Weights of a small GPT-style language model, trained from scratch on English Wikipedia: vocabulary 32768.
Each number is 50 + 10 x the weight over its row's rms, rounded and kept within 0 to 99. Layers, rows and columns count from 0. The size before them is the row's rms in percent of the matrix's.

# layer 4 attention key, 768x768, rms 0.0175, rows 0-72, columns 192-287
075:58 70 55 35 48 49 63 47 55 50 48 51 70 43 55 45 57 49 49 48 44 42 34 49 59 37 54 48 52 60 57 36 39 50 63 63 60 70 52 42 56 71 46 25 35 30 66 26 59 47 56 44 52 42 48 45 53 42 60 47 41 65 42 52 54 41 39 47 50 32 42 48 57 47 59 47 48 54 41 49 26 45 43 46 51 58 49 54 35 61 57 47 57 55 48 59
068:63 45 54 51 55 46 39 58 51 64 51 53 55 48 57 53 68 49 52 39 51 62 48 51 41 31 54 47 41 64 39 55 45 48 28 53 63 34 20 63 39 54 51 38 53 44 66 33 44 38 43 54 61 56 49 50 34 60 30 42 43 45 78 50 33 64 50 50 65 40 41 56 54 54 38 74 51 51 50 44 56 46 54 44 39 36 42 41 47 51 46 47 43 41 43 59
073:52 71 42 41 68 70 69 54 52 41 39 45 69 56 47 55 49 47 47 46 38 34 57 40 67 34 50 55 53 42 65 50 59 40 57 29 54 48 47 51 53 45 53 46 57 61 50 62 57 44 42 53 64 63 41 51 51 66 49 43 47 52 39 47 59 35 46 48 61 56 43 51 67 60 53 40 60 58 61 42 50 53 38 56 47 63 53 52 43 43 43 65 51 58 31 37
079:60 50 49 41 69 47 68 57 50 53 49 49 42 52 56 51 53 54 50 46 60 40 50 30 42 36 55 46 55 27 52 38 52 50 43 52 48 70 47 42 54 55 59 49 64 49 57 47 50 59 31 38 35 38 50 50 45 53 41 42 63 61 56 36 45 30 62 54 43 39 43 41 44 52 72 47 61 52 49 43 45 38 35 35 50 56 63 52 34 50 49 52 68 52 42 64
079:55 36 41 63 49 53 56 47 57 56 49 46 57 59 67 64 54 34 60 64 47 47 66 54 43 47 51 42 62 56 43 64 47 67 36 51 56 48 47 61 71 71 37 42 53 40 51 62 42 61 63 61 40 58 54 47 45 49 48 55 62 46 53 65 53 61 57 61 40 57 51 55 46 59 49 68 47 47 51 63 44 51 56 42 42 54 39 40 58 43 41 39 53 59 53 42
082:36 39 34 51 62 53 51 36 61 71 54 47 44 47 61 40 55 53 36 47 51 42 48 42 41 35 50 44 63 51 58 57 52 62 56 44 53 40 48 65 72 47 34 43 47 61 42 75 37 50 54 40 58 66 50 58 38 36 52 41 47 55 61 58 52 40 46 50 41 65 39 52 83 55 36 46 47 45 63 62 53 55 69 61 44 15 59 38 60 60 55 56 44 44 39 42
087:52 48 31 53 41 68 37 41 60 75 61 46 72 64 46 45 56 56 48 54 54 34 54 54 54 46 64 45 56 37 52 57 27 58 51 81 63 36 45 48 50 44 50 40 43 48 68 45 35 63 62 24 55 44 54 46 53 39 46 54 55 57 63 51 60 54 51 51 60 51 56 57 66 53 40 42 33 58 70 60 64 63 47 35 65 40 40 46 44 47 53 62 45 35 41 39
073:73 55 48 40 48 53 44 38 37 54 58 34 59 45 59 47 43 38 40 62 59 50 43 42 61 44 45 46 56 33 68 43 29 53 41 49 57 56 53 57 56 45 58 51 47 54 68 43 59 49 66 59 30 38 56 35 51 58 62 55 49 58 49 56 52 52 51 51 61 45 61 64 53 48 69 40 52 43 40 48 38 40 38 47 29 66 56 60 47 60 59 41 52 58 55 44
079:34 51 58 52 36 39 61 44 38 17 58 59 50 47 47 52 47 50 64 30 35 57 64 58 60 46 61 50 47 68 51 60 63 38 76 37 68 67 35 48 55 49 49 60 50 55 32 66 63 44 33 64 57 60 56 44 47 39 43 43 56 48 58 59 42 45 46 39 60 51 41 54 44 63 53 51 49 61 52 58 40 48 54 51 60 29 51 71 46 52 49 43 50 51 53 59
093:49 40 36 51 71 51 39 49 49 39 56 53 56 55 45 52 50 56 36 40 64 50 45 57 42 30 42 60 47 42 53 39 46 48 53 61 65 43 40 35 44 36 44 43 65 48 66 44 44 43 51 68 50 58 60 35 46 52 50 50 58 52 52 50 58 47 57 43 44 48 59 39 56 45 55 67 58 45 41 59 47 58 43 64 43 31 63 60 53 54 50 46 39 44 44 44
084:40 54 08 43 56 55 33 39 58 81 52 47 40 59 42 36 62 59 47 59 38 34 39 57 68 37 36 29 43 50 62 45 45 51 53 48 46 43 43 49 41 57 51 41 43 39 68 45 52 47 62 45 46 62 46 44 53 35 68 47 38 58 66 56 54 45 45 53 53 55 61 59 46 54 49 52 40 52 67 58 51 60 47 48 54 34 44 47 36 60 41 44 46 42 36 57
093:68 65 57 46 61 57 60 24 51 66 66 50 42 53 51 54 77 45 50 55 44 37 44 43 47 52 41 51 56 52 45 55 54 42 48 40 68 45 59 51 44 43 61 46 59 38 43 42 43 45 53 54 46 61 46 53 44 59 50 46 58 53 62 46 55 49 52 30 42 48 67 56 33 42 46 48 54 48 55 42 46 45 45 37 50 49 55 61 67 60 57 31 43 43 53 33
096:53 68 73 42 70 40 57 69 59 45 43 38 48 35 52 55 29 45 51 44 42 55 52 47 34 59 58 35 61 41 53 48 66 53 69 51 47 44 52 51 63 40 52 65 45 64 49 35 58 70 45 50 45 43 47 53 56 69 66 61 36 61 50 43 58 41 58 44 50 39 58 35 46 59 53 52 58 40 30 29 49 41 57 53 41 52 58 66 44 58 52 33 55 67 65 65
080:38 35 52 62 54 43 47 58 28 51 63 35 53 49 54 67 71 66 45 55 25 47 44 61 49 69 62 65 40 50 41 42 56 53 54 65 41 62 45 36 44 46 63 42 52 69 37 47 52 36 45 53 43 68 51 42 47 55 54 53 41 39 50 75 50 34 61 59 50 62 53 49 44 46 59 60 48 57 23 34 54 54 66 51 56 42 41 39 61 51 47 47 54 60 62 34
093:48 33 41 61 60 50 40 28 42 71 64 56 48 55 57 48 61 64 57 53 57 40 48 60 51 55 46 49 48 56 49 51 42 51 57 43 59 71 53 54 37 58 46 50 50 46 58 53 64 43 57 48 30 71 43 50 51 53 43 59 43 40 64 61 51 42 40 58 48 57 44 53 48 54 51 29 52 69 64 55 60 46 49 46 55 50 39 57 67 59 50 52 37 36 29 36
083:20 32 67 46 48 67 65 47 51 20 46 69 66 47 26 54 48 37 54 50 44 51 45 62 62 67 45 48 54 56 46 74 47 49 35 28 42 62 37 58 56 54 54 43 39 45 67 52 38 56 68 71 48 49 52 43 50 44 28 50 50 57 45 46 45 52 42 37 59 42 58 39 67 50 52 55 42 47 47 71 52 62 45 43 43 52 49 33 50 35 27 49 70 58 48 57
086:53 43 13 65 54 59 31 41 47 59 57 55 59 65 43 35 49 61 65 55 51 54 56 45 69 56 48 40 48 53 44 57 61 37 56 67 43 54 50 60 39 62 38 48 55 60 50 49 55 28 54 41 52 45 46 55 42 47 53 55 52 46 58 54 47 40 54 58 63 64 55 57 54 45 59 59 26 50 55 65 55 58 34 49 63 43 41 43 65 49 56 69 57 59 57 59
090:60 32 36 55 52 55 45 47 57 60 49 60 58 48 51 59 62 46 59 44 47 45 63 48 69 46 54 43 57 54 46 42 46 48 56 56 73 39 45 46 44 57 56 52 45 59 49 43 56 20 37 52 55 65 51 58 46 43 66 40 60 49 50 59 62 44 46 47 50 64 68 46 28 46 50 56 57 52 48 54 37 49 32 48 53 31 38 55 48 66 38 66 45 50 49 56
095:37 53 51 31 60 47 59 38 49 59 40 46 53 50 36 52 53 50 30 39 54 70 65 40 44 33 45 60 40 48 65 62 50 56 56 28 51 65 47 52 48 36 46 58 42 54 59 51 57 47 58 29 45 49 42 54 55 59 48 63 65 34 70 58 40 63 57 67 73 25 49 48 58 49 48 54 54 51 54 65 41 51 52 69 51 41 44 41 42 36 73 50 65 57 56 61
098:69 46 63 54 39 47 43 39 51 51 44 39 48 42 57 49 35 65 44 60 43 47 47 57 33 57 59 50 43 34 45 42 59 57 51 55 49 49 48 51 62 55 56 52 57 56 54 46 46 41 54 50 37 34 50 48 48 49 64 42 48 40 50 49 61 34 51 39 34 46 59 67 42 65 48 43 46 54 62 43 58 66 64 59 36 52 48 52 48 45 65 50 43 38 41 49
109:31 39 50 44 49 51 54 34 42 40 58 62 59 55 56 55 44 50 48 46 54 30 36 52 55 48 61 63 61 39 52 53 39 52 55 46 42 44 33 47 51 52 59 45 44 67 52 66 37 37 62 64 20 47 35 52 48 31 57 33 64 40 45 38 61 66 51 53 59 51 63 27 63 52 37 51 68 49 52 54 55 46 60 44 33 54 46 56 36 32 62 57 55 47 47 65
105:45 45 61 55 57 65 49 51 50 69 39 51 59 56 51 47 61 31 56 55 48 51 63 41 50 64 46 48 62 55 55 50 47 53 60 56 62 64 62 64 44 44 48 48 42 54 58 68 49 53 53 38 50 52 51 50 43 48 67 53 54 44 51 64 61 51 57 49 64 42 60 47 45 54 57 53 59 88 66 38 43 58 45 36 38 58 27 42 52 62 57 61 62 31 47 40
102:40 47 39 59 56 51 37 51 61 42 73 81 50 50 43 52 51 49 64 69 55 64 53 51 46 54 49 30 55 59 60 47 56 57 62 57 61 67 38 58 41 54 61 46 55 49 53 46 45 51 44 49 44 44 63 70 60 71 50 29 45 42 63 52 64 65 48 42 42 44 35 58 60 65 53 56 61 59 56 48 37 48 45 47 46 43 58 55 52 62 65 55 46 50 46 50
104:50 45 52 48 53 62 46 40 62 72 52 56 67 41 50 41 48 64 51 53 47 39 40 37 57 54 45 57 30 32 38 47 52 48 52 51 59 58 59 38 30 39 43 37 70 57 42 49 35 46 68 47 40 50 51 38 56 46 34 50 56 43 43 33 49 62 44 52 43 48 53 52 60 62 47 63 31 43 53 39 53 52 48 54 54 46 54 41 22 33 40 62 55 44 65 48
101:53 67 36 51 56 46 36 59 54 49 49 42 33 54 48 48 43 37 33 47 57 51 50 63 53 59 53 41 59 59 58 58 29 48 51 28 42 48 59 38 46 35 51 69 49 56 46 40 32 54 56 39 44 39 38 49 43 54 59 51 65 59 67 41 50 65 53 41 52 56 29 55 50 36 35 44 47 44 48 52 48 46 59 55 48 53 49 59 45 53 54 49 46 59 46 62
099:40 58 43 54 46 50 52 47 60 52 50 53 59 56 52 31 67 31 36 48 58 51 57 40 53 61 29 45 56 30 38 44 21 47 39 66 44 43 53 55 53 44 50 52 52 37 56 49 34 57 64 41 41 49 53 58 52 63 48 39 53 53 53 59 55 30 52 56 51 44 58 57 62 44 36 48 33 40 53 52 56 42 40 51 35 59 58 64 56 33 56 58 44 47 34 54
105:60 51 49 35 58 57 67 53 43 52 56 44 59 69 52 27 43 27 62 67 43 56 43 49 42 52 49 53 47 46 35 61 54 57 52 43 45 54 63 52 55 44 42 45 51 55 66 41 62 58 60 38 23 41 59 61 59 52 48 41 58 47 42 60 48 55 50 55 46 49 54 55 47 51 50 41 61 43 48 51 41 47 50 64 48 61 65 55 48 53 71 45 53 52 28 48
103:25 52 44 29 52 40 54 64 61 46 46 31 44 56 39 64 48 31 51 37 35 68 64 48 59 40 46 57 66 37 64 43 57 55 57 46 38 53 46 53 53 53 60 34 49 44 63 63 69 55 68 57 24 44 55 55 58 58 56 37 45 36 60 61 49 38 54 64 49 41 42 40 41 54 54 47 57 44 60 65 51 53 32 45 50 29 37 41 55 41 63 30 46 55 61 63
107:70 41 37 43 45 52 43 58 27 42 49 42 53 38 40 39 77 57 70 47 47 50 49 44 40 52 61 67 72 57 34 63 62 46 69 73 75 60 40 63 65 48 50 44 51 48 38 36 31 51 71 54 46 65 42 51 46 37 39 44 37 28 59 39 45 37 41 57 49 55 54 29 32 43 40 37 66 60 50 42 63 56 52 45 59 42 48 54 59 51 50 32 49 55 38 36
103:53 44 63 45 49 52 46 63 54 47 42 49 44 43 71 60 46 42 42 38 62 50 55 62 44 44 51 75 40 48 39 62 60 45 47 56 24 69 63 67 38 49 64 57 58 64 49 37 40 46 61 62 33 67 43 60 53 46 46 42 56 46 35 52 60 62 35 45 45 40 70 50 48 62 52 63 42 50 54 66 53 48 41 47 66 49 51 62 49 36 52 45 55 52 50 63
107:51 61 64 69 59 49 31 48 31 45 49 72 45 37 66 26 47 54 39 55 66 45 62 44 53 45 42 62 56 44 60 52 50 58 58 59 33 55 48 59 52 57 36 48 49 52 58 62 51 64 44 68 48 38 69 53 57 58 40 37 41 55 45 50 33 67 59 58 42 54 54 38 66 51 53 45 47 39 41 48 60 52 60 44 59 62 62 67 54 62 14 44 56 52 48 57
101:54 52 56 33 61 67 74 52 49 41 53 62 60 53 46 34 64 46 47 40 56 59 54 40 60 64 49 57 43 58 51 59 53 47 34 71 47 48 66 49 44 43 36 41 53 65 51 56 43 63 55 50 42 44 42 61 66 38 39 45 67 49 49 63 57 37 36 64 45 23 64 40 51 49 54 42 49 57 58 41 59 62 55 49 45 30 60 60 46 52 41 66 55 43 45 44
104:25 49 48 58 63 60 45 67 40 56 57 75 32 47 51 48 56 41 52 58 47 44 48 47 64 57 56 64 48 60 67 59 69 41 49 57 54 59 44 45 42 50 70 37 50 58 59 62 46 50 60 60 36 60 57 23 44 51 41 49 45 51 44 66 62 38 43 70 50 50 53 58 52 64 56 49 54 56 48 54 62 38 42 59 45 63 46 56 49 46 57 40 52 54 54 45
107:69 57 38 42 57 64 29 42 38 51 43 39 32 44 44 55 40 61 45 67 46 53 42 58 51 33 25 51 50 44 47 56 56 68 32 56 43 43 67 41 58 55 53 64 32 36 34 56 31 45 21 50 63 51 55 62 55 65 48 68 46 51 67 46 58 47 49 51 42 45 42 68 44 34 46 50 46 43 47 44 40 57 56 42 41 49 46 56 46 36 41 46 33 61 56 58
103:41 39 53 50 73 62 33 37 65 55 47 48 52 46 63 47 48 70 46 72 61 47 54 47 47 31 66 54 40 43 47 53 57 53 36 50 43 52 58 54 56 59 50 66 66 46 73 46 55 45 25 65 47 45 52 37 58 55 42 59 45 45 55 36 47 65 54 26 47 39 51 63 34 62 37 45 52 34 45 40 64 47 63 46 54 63 50 50 26 55 42 43 51 58 53 55
102:48 49 57 61 52 58 52 37 41 37 38 64 55 58 72 54 52 35 48 51 52 42 45 45 33 47 57 62 37 46 38 62 37 53 45 39 59 48 43 45 52 57 47 38 57 47 63 63 74 42 46 50 48 44 56 64 50 58 48 48 55 48 51 42 37 62 40 53 52 56 54 67 27 36 44 45 52 50 51 40 47 48 45 59 54 61 49 40 62 52 52 43 51 54 54 45
109:47 45 60 49 39 61 44 71 47 57 37 43 48 48 54 51 52 55 48 42 64 58 53 41 38 48 53 62 62 40 36 70 54 48 56 46 63 47 52 43 66 44 46 43 59 60 42 43 30 47 43 47 56 34 51 60 51 52 41 49 56 86 39 54 50 44 65 74 65 39 61 49 54 55 62 43 50 65 35 52 51 50 47 59 46 57 66 53 58 51 49 33 32 50 39 60
101:66 54 54 52 44 36 53 59 39 39 45 42 48 53 49 61 43 42 27 44 41 56 54 61 61 51 40 62 57 57 54 56 32 61 67 41 57 68 60 46 65 42 48 41 35 64 58 45 28 56 55 41 42 58 55 56 48 58 38 45 42 63 43 53 55 51 54 59 58 51 34 44 42 31 48 48 46 60 44 42 53 52 48 31 54 61 47 55 65 59 44 33 51 37 51 57
102:59 36 54 56 40 43 48 44 57 48 53 40 59 56 29 52 44 58 58 51 44 71 35 40 50 49 64 36 41 43 44 53 49 54 51 28 55 42 35 49 40 44 56 48 47 32 27 45 48 62 63 40 54 50 67 44 55 55 40 41 47 32 51 43 48 52 35 71 56 44 49 43 54 48 58 44 49 55 63 29 44 36 52 57 34 50 42 39 48 63 36 55 58 62 52 63
102:38 51 57 46 38 65 45 45 42 41 53 42 51 48 48 32 45 36 52 42 34 62 36 56 44 46 47 64 43 31 59 54 35 39 44 31 66 79 22 43 56 49 52 43 59 44 71 41 50 50 41 41 44 37 72 47 37 43 37 45 37 40 61 50 51 36 51 40 51 54 35 52 81 45 57 45 53 54 52 45 49 51 60 52 45 40 48 49 59 54 55 59 47 51 55 54
107:50 29 69 54 42 55 45 33 49 63 48 57 45 54 46 65 42 51 31 65 55 51 53 66 46 35 33 46 33 60 42 54 38 40 64 51 41 52 62 57 54 34 38 57 55 59 52 51 51 50 45 54 67 43 53 54 41 69 41 68 45 26 35 44 44 58 52 38 57 38 46 36 56 47 54 51 53 46 39 78 48 54 53 32 58 67 54 49 48 55 52 50 47 55 55 52
108:51 46 47 46 51 47 50 34 74 59 72 30 64 37 56 55 40 63 60 38 48 53 24 42 58 45 51 30 46 54 41 38 53 47 42 34 46 39 46 45 51 54 63 48 46 50 63 50 49 41 44 61 69 47 51 48 59 53 62 53 42 44 56 51 70 43 50 57 48 64 42 48 50 56 40 49 50 41 58 53 54 58 49 31 51 46 46 31 57 38 44 43 35 38 50 39
102:61 37 51 61 63 60 46 34 39 44 68 49 46 29 61 60 53 42 36 45 54 50 40 52 29 51 52 35 59 55 40 49 63 38 41 56 53 42 52 47 43 62 49 46 43 37 23 52 37 47 55 55 28 54 49 48 53 46 50 42 48 49 67 42 58 52 53 63 50 48 50 38 32 49 42 44 53 60 50 52 61 61 53 36 66 39 64 65 48 36 52 65 31 38 42 57
107:48 62 45 70 57 58 43 43 53 46 53 45 48 46 48 40 55 54 47 25 76 43 58 52 49 49 69 64 45 55 46 55 56 49 35 52 68 53 35 47 44 50 43 66 36 63 51 58 56 51 38 44 66 59 51 59 36 45 54 41 43 70 36 48 48 52 68 70 55 37 67 53 47 45 36 63 41 49 51 47 48 58 57 65 54 49 56 33 65 64 55 61 34 50 45 47
106:42 72 29 46 34 43 43 37 27 42 44 55 63 60 39 33 57 47 54 34 52 50 57 44 54 32 56 47 51 46 25 42 31 54 52 48 53 49 73 28 45 58 68 51 57 64 39 26 36 48 40 60 54 57 69 54 48 45 47 58 44 65 41 70 32 53 34 40 51 35 56 48 46 47 53 58 51 47 53 44 62 54 45 67 34 35 49 56 64 52 66 35 44 50 47 66
104:47 50 62 60 51 47 51 61 47 40 44 62 68 25 52 57 45 38 52 56 45 48 60 40 50 60 64 51 49 58 44 51 55 35 53 58 50 20 59 56 50 43 35 40 29 24 62 60 39 49 50 54 57 49 57 64 56 34 44 53 47 43 49 30 65 52 38 48 60 41 43 54 43 36 36 40 57 49 53 68 37 52 54 52 41 50 44 52 54 54 45 59 54 50 63 47
105:38 36 48 45 59 47 69 58 61 41 52 39 59 72 44 49 42 47 26 48 49 44 44 58 52 53 49 48 49 55 51 40 52 53 54 35 44 33 45 37 51 57 35 40 31 31 29 39 44 61 37 56 43 39 48 50 54 56 61 45 37 44 55 28 46 55 50 42 41 84 45 56 59 47 45 49 38 40 50 50 43 48 48 51 51 53 57 30 51 46 40 58 47 56 50 50
107:52 47 47 36 53 51 34 55 27 59 54 55 54 56 45 52 49 54 48 50 43 54 43 42 68 37 50 52 40 48 51 67 43 49 46 47 52 47 40 38 57 35 45 41 54 28 48 46 36 58 60 43 57 56 57 38 34 34 55 46 34 71 45 53 42 53 53 47 38 61 32 51 33 38 50 61 61 40 51 35 42 59 34 36 47 47 71 35 38 47 30 38 45 55 64 53
107:54 37 29 38 61 60 65 53 66 54 64 63 43 55 37 56 49 34 51 46 48 60 52 59 51 41 65 48 53 63 52 65 32 51 57 39 58 30 53 43 41 54 54 44 46 42 69 44 53 55 47 56 39 44 56 63 38 39 39 48 53 36 43 32 48 61 72 48 54 47 54 33 44 39 60 52 67 30 49 45 52 30 50 56 44 39 49 38 54 38 63 59 50 45 64 69
098:59 50 37 57 64 60 62 30 56 47 56 61 36 43 39 65 60 52 51 43 43 42 53 30 62 46 42 69 43 70 59 62 54 61 47 55 50 61 58 49 56 58 56 60 43 48 52 51 63 41 62 61 50 49 59 41 55 55 44 52 44 49 53 57 54 51 57 69 43 41 51 55 48 53 48 45 42 47 53 63 57 49 44 56 47 56 29 49 55 35 46 48 38 48 53 51
098:65 45 63 60 44 66 42 56 34 48 46 50 53 44 56 60 58 36 42 47 58 55 50 56 57 45 51 48 35 44 56 60 48 47 65 44 50 58 22 58 45 36 51 53 59 32 45 67 59 51 18 56 76 46 47 59 46 47 54 60 52 58 55 47 56 65 45 61 56 49 56 49 55 38 59 55 59 49 45 52 36 53 32 43 38 58 33 31 45 58 50 51 57 29 56 56
103:46 54 41 61 42 49 60 38 36 40 41 77 38 41 57 49 62 42 56 44 57 41 55 47 45 62 44 66 39 69 58 55 35 43 42 57 56 55 42 60 59 72 43 62 47 42 73 48 36 39 27 34 63 52 51 44 45 43 31 25 57 43 67 68 52 68 40 53 48 65 57 57 42 37 43 65 41 45 49 50 58 53 38 54 54 48 36 57 56 50 62 45 56 52 53 50
102:52 61 42 59 57 55 43 56 60 49 59 68 44 44 48 58 42 40 72 52 47 60 59 48 49 42 57 60 43 55 39 52 44 54 63 42 69 42 48 48 73 63 61 30 55 43 60 41 48 55 68 63 54 58 40 56 49 58 55 65 49 56 72 22 28 53 34 54 42 36 56 35 52 50 53 64 53 44 46 38 39 27 44 55 53 29 50 35 48 50 39 49 59 54 55 54
101:29 50 37 60 58 41 54 56 49 36 44 51 49 56 51 41 53 67 62 58 58 62 57 63 41 42 53 47 72 49 48 42 49 39 45 68 40 41 41 61 40 25 62 45 51 53 62 54 46 37 59 62 48 68 54 55 50 17 46 45 53 52 65 49 43 50 45 59 50 58 60 49 51 59 32 51 45 40 61 66 43 56 47 33 50 53 38 55 58 57 63 54 54 43 42 37
107:43 54 75 45 62 50 62 54 45 42 36 66 44 62 57 55 56 42 39 63 65 15 51 45 42 41 44 45 60 54 53 52 39 45 38 54 56 44 54 62 57 35 52 72 59 65 42 51 51 46 59 39 48 53 55 62 50 58 56 57 56 49 48 70 52 46 35 48 52 50 45 52 65 37 52 45 54 69 58 46 42 65 53 56 39 56 38 51 61 40 41 40 48 49 30 55
098:59 66 73 46 45 30 29 38 46 53 53 34 46 43 42 47 48 45 57 37 55 54 44 60 56 60 47 51 38 41 44 59 49 48 43 37 48 40 44 32 42 58 46 49 36 54 52 49 44 35 28 34 36 54 65 39 58 51 57 35 56 55 32 57 58 55 40 50 60 41 40 65 47 44 45 37 41 51 37 56 42 48 56 43 53 56 35 73 28 30 56 54 57 74 58 55
103:47 63 52 40 34 59 39 64 56 63 59 29 40 46 68 36 37 47 61 54 59 63 57 69 48 52 57 55 40 54 57 67 43 54 60 28 60 49 49 42 44 47 62 63 48 48 40 61 62 47 59 40 39 61 48 47 48 55 62 74 42 33 69 66 36 54 52 56 49 52 49 44 58 34 54 45 62 45 48 40 48 58 56 58 46 52 46 52 42 51 64 31 29 31 52 69
108:73 59 44 48 40 49 67 59 59 65 46 34 38 48 37 52 55 47 65 34 43 41 40 50 51 57 58 52 52 38 43 48 50 55 50 38 46 51 47 50 47 58 42 48 48 40 49 56 60 55 59 40 42 57 44 62 54 56 49 43 51 44 63 30 61 62 50 51 58 49 38 35 67 49 50 37 53 52 67 72 44 33 43 52 34 20 48 53 54 55 31 43 60 43 57 55
097:48 57 69 73 60 55 43 39 28 45 59 59 42 55 48 59 61 41 31 65 63 48 41 50 45 32 55 40 41 38 29 69 58 52 43 43 62 41 60 38 61 58 69 45 35 49 61 43 47 53 56 52 74 71 51 40 50 34 60 63 49 72 46 43 46 53 39 58 50 48 50 40 46 52 50 52 35 39 27 42 44 58 44 40 61 39 49 53 63 38 40 45 48 41 53 60
103:39 36 46 48 51 70 35 62 53 47 59 62 56 54 42 49 48 42 44 65 37 58 56 57 47 38 55 58 36 38 37 34 50 52 42 28 52 59 52 44 36 30 76 56 46 48 58 51 36 67 66 65 37 45 39 60 46 57 24 56 59 56 57 57 60 47 48 52 42 35 54 47 52 36 48 55 37 38 51 37 51 49 49 57 49 52 63 44 50 31 31 42 57 46 54 52
106:55 33 51 58 67 37 74 53 58 37 54 66 56 53 56 46 34 52 62 54 53 32 67 50 49 33 64 50 41 42 54 62 47 34 45 57 60 48 53 35 58 58 41 46 71 62 73 66 48 57 24 47 47 47 45 54 46 56 55 43 44 51 30 44 74 43 41 35 60 48 44 51 45 56 56 58 43 41 48 54 45 59 60 59 20 42 40 48 50 54 56 52 46 51 57 53
105:54 74 54 60 57 54 43 55 37 64 49 37 38 49 33 43 49 38 66 52 59 43 64 62 55 50 37 44 56 52 52 52 52 49 37 41 36 60 48 42 65 37 50 50 56 47 46 48 64 60 57 60 62 50 53 60 55 53 64 51 46 64 45 65 49 52 42 51 52 48 64 60 52 47 54 48 45 46 40 47 45 59 58 68 41 47 51 53 46 46 56 65 52 53 62 35
108:33 36 46 60 44 39 38 62 40 40 60 51 42 50 39 64 49 52 59 61 44 44 34 68 49 42 37 52 47 57 53 47 59 52 42 53 47 51 51 47 55 42 39 47 58 49 60 47 49 64 36 34 53 50 55 42 48 38 38 65 53 52 63 52 55 46 41 29 42 47 59 66 57 57 52 51 51 42 59 60 68 52 57 51 46 50 46 31 49 41 52 55 61 40 47 51
101:61 52 58 41 66 53 43 37 35 37 48 42 61 55 51 42 44 47 63 46 55 46 48 35 47 38 55 58 64 55 45 34 51 64 37 66 54 63 46 43 50 36 57 37 44 60 47 59 21 63 41 60 53 50 63 55 50 39 37 40 40 53 47 40 53 50 57 22 48 65 34 48 59 44 42 38 48 41 53 29 53 56 50 44 43 48 46 42 65 37 45 59 61 47 37 51
073:61 53 60 46 45 40 57 57 41 45 61 51 53 38 71 78 47 39 47 59 48 62 65 50 48 52 64 59 34 59 53 57 60 57 55 42 53 43 51 48 49 32 52 48 54 70 45 47 55 44 59 63 45 52 48 45 57 56 40 42 35 32 29 45 47 45 54 47 58 60 49 38 31 35 58 58 49 63 41 46 60 50 77 58 58 53 42 51 58 58 63 66 52 44 34 38
073:47 46 63 42 68 39 45 55 54 48 47 41 46 52 46 61 46 46 55 38 54 50 34 60 60 35 54 54 53 39 59 54 59 67 47 44 44 56 46 49 64 31 59 52 44 54 46 31 43 44 45 67 40 60 54 54 64 51 44 36 67 55 38 59 43 49 51 54 65 61 51 40 41 48 54 46 41 61 42 37 68 46 53 46 41 61 57 24 51 51 56 55 56 54 41 42
080:70 45 50 51 43 49 62 47 44 70 62 59 58 40 47 30 49 56 48 54 50 44 67 46 54 40 50 47 53 54 52 55 57 29 42 56 61 46 35 59 53 46 32 60 42 56 62 46 60 55 35 39 52 61 47 48 63 59 51 51 59 58 42 70 55 50 59 57 40 53 37 65 67 46 55 54 39 56 43 46 49 41 35 56 56 49 50 56 55 38 40 51 30 66 60 48
080:47 63 48 60 61 54 51 49 39 42 55 48 65 46 47 35 55 51 49 59 50 52 40 67 64 41 52 66 54 43 45 49 64 63 58 46 49 58 43 43 71 34 57 47 54 65 40 30 56 53 51 49 31 57 47 49 43 44 35 47 39 46 48 45 51 39 53 49 49 40 39 49 31 35 72 47 54 70 49 52 63 58 36 60 47 49 41 52 39 36 62 52 52 49 61 72
079:21 62 66 34 41 34 22 46 39 41 55 34 57 57 63 71 51 51 53 51 47 48 28 51 59 44 55 46 45 54 46 57 36 46 45 43 41 62 49 41 45 53 48 54 45 54 39 55 51 36 42 57 40 47 44 66 48 60 41 50 58 79 48 44 44 69 49 59 39 58 54 40 49 55 51 55 66 52 53 46 49 53 60 56 45 38 46 60 54 53 52 50 37 58 37 46
081:52 48 71 36 55 35 35 48 50 60 56 57 45 34 48 53 47 52 47 50 57 67 66 63 44 73 50 54 52 49 73 49 51 78 56 38 64 52 53 70 50 46 51 55 40 35 60 48 53 62 46 47 61 39 46 50 44 61 52 45 47 54 61 65 59 64 49 77 59 53 50 56 40 52 34 35 59 38 50 60 44 44 32 40 61 68 53 62 64 58 43 56 56 53 66 43
081:68 34 35 38 57 57 59 51 42 61 55 58 45 40 66 47 54 49 56 49 60 63 59 47 36 39 47 42 40 51 51 35 55 64 39 45 58 44 38 51 47 38 49 61 30 49 60 38 49 65 42 51 35 47 56 30 55 40 69 41 49 43 60 51 38 46 59 49 58 38 53 52 51 53 54 41 35 66 52 58 55 49 41 56 59 53 49 66 73 57 46 46 48 48 73 50
097:60 47 54 52 44 39 69 59 52 51 34 46 49 51 36 38 54 48 45 44 28 46 53 40 53 32 54 55 53 46 50 46 66 46 52 58 55 55 53 54 49 57 60 45 37 49 16 49 63 32 59 34 29 60 48 48 57 63 55 68 57 37 52 53 57 64 40 54 49 42 57 51 45 47 57 45 52 71 61 47 60 55 54 54 42 39 43 57 50 55 48 70 58 37 61 59
083:52 51 59 51 51 43 57 57 57 57 41 47 45 46 24 43 40 62 57 39 71 42 46 48 61 45 35 68 43 52 65 53 35 56 49 68 52 71 64 46 55 54 57 58 50 43 52 38 51 48 45 60 64 38 36 47 55 57 53 52 58 33 62 50 33 53 59 51 49 34 32 41 40 52 53 63 51 56 38 40 52 69 53 45 35 38 59 50 35 40 55 46 68 52 45 56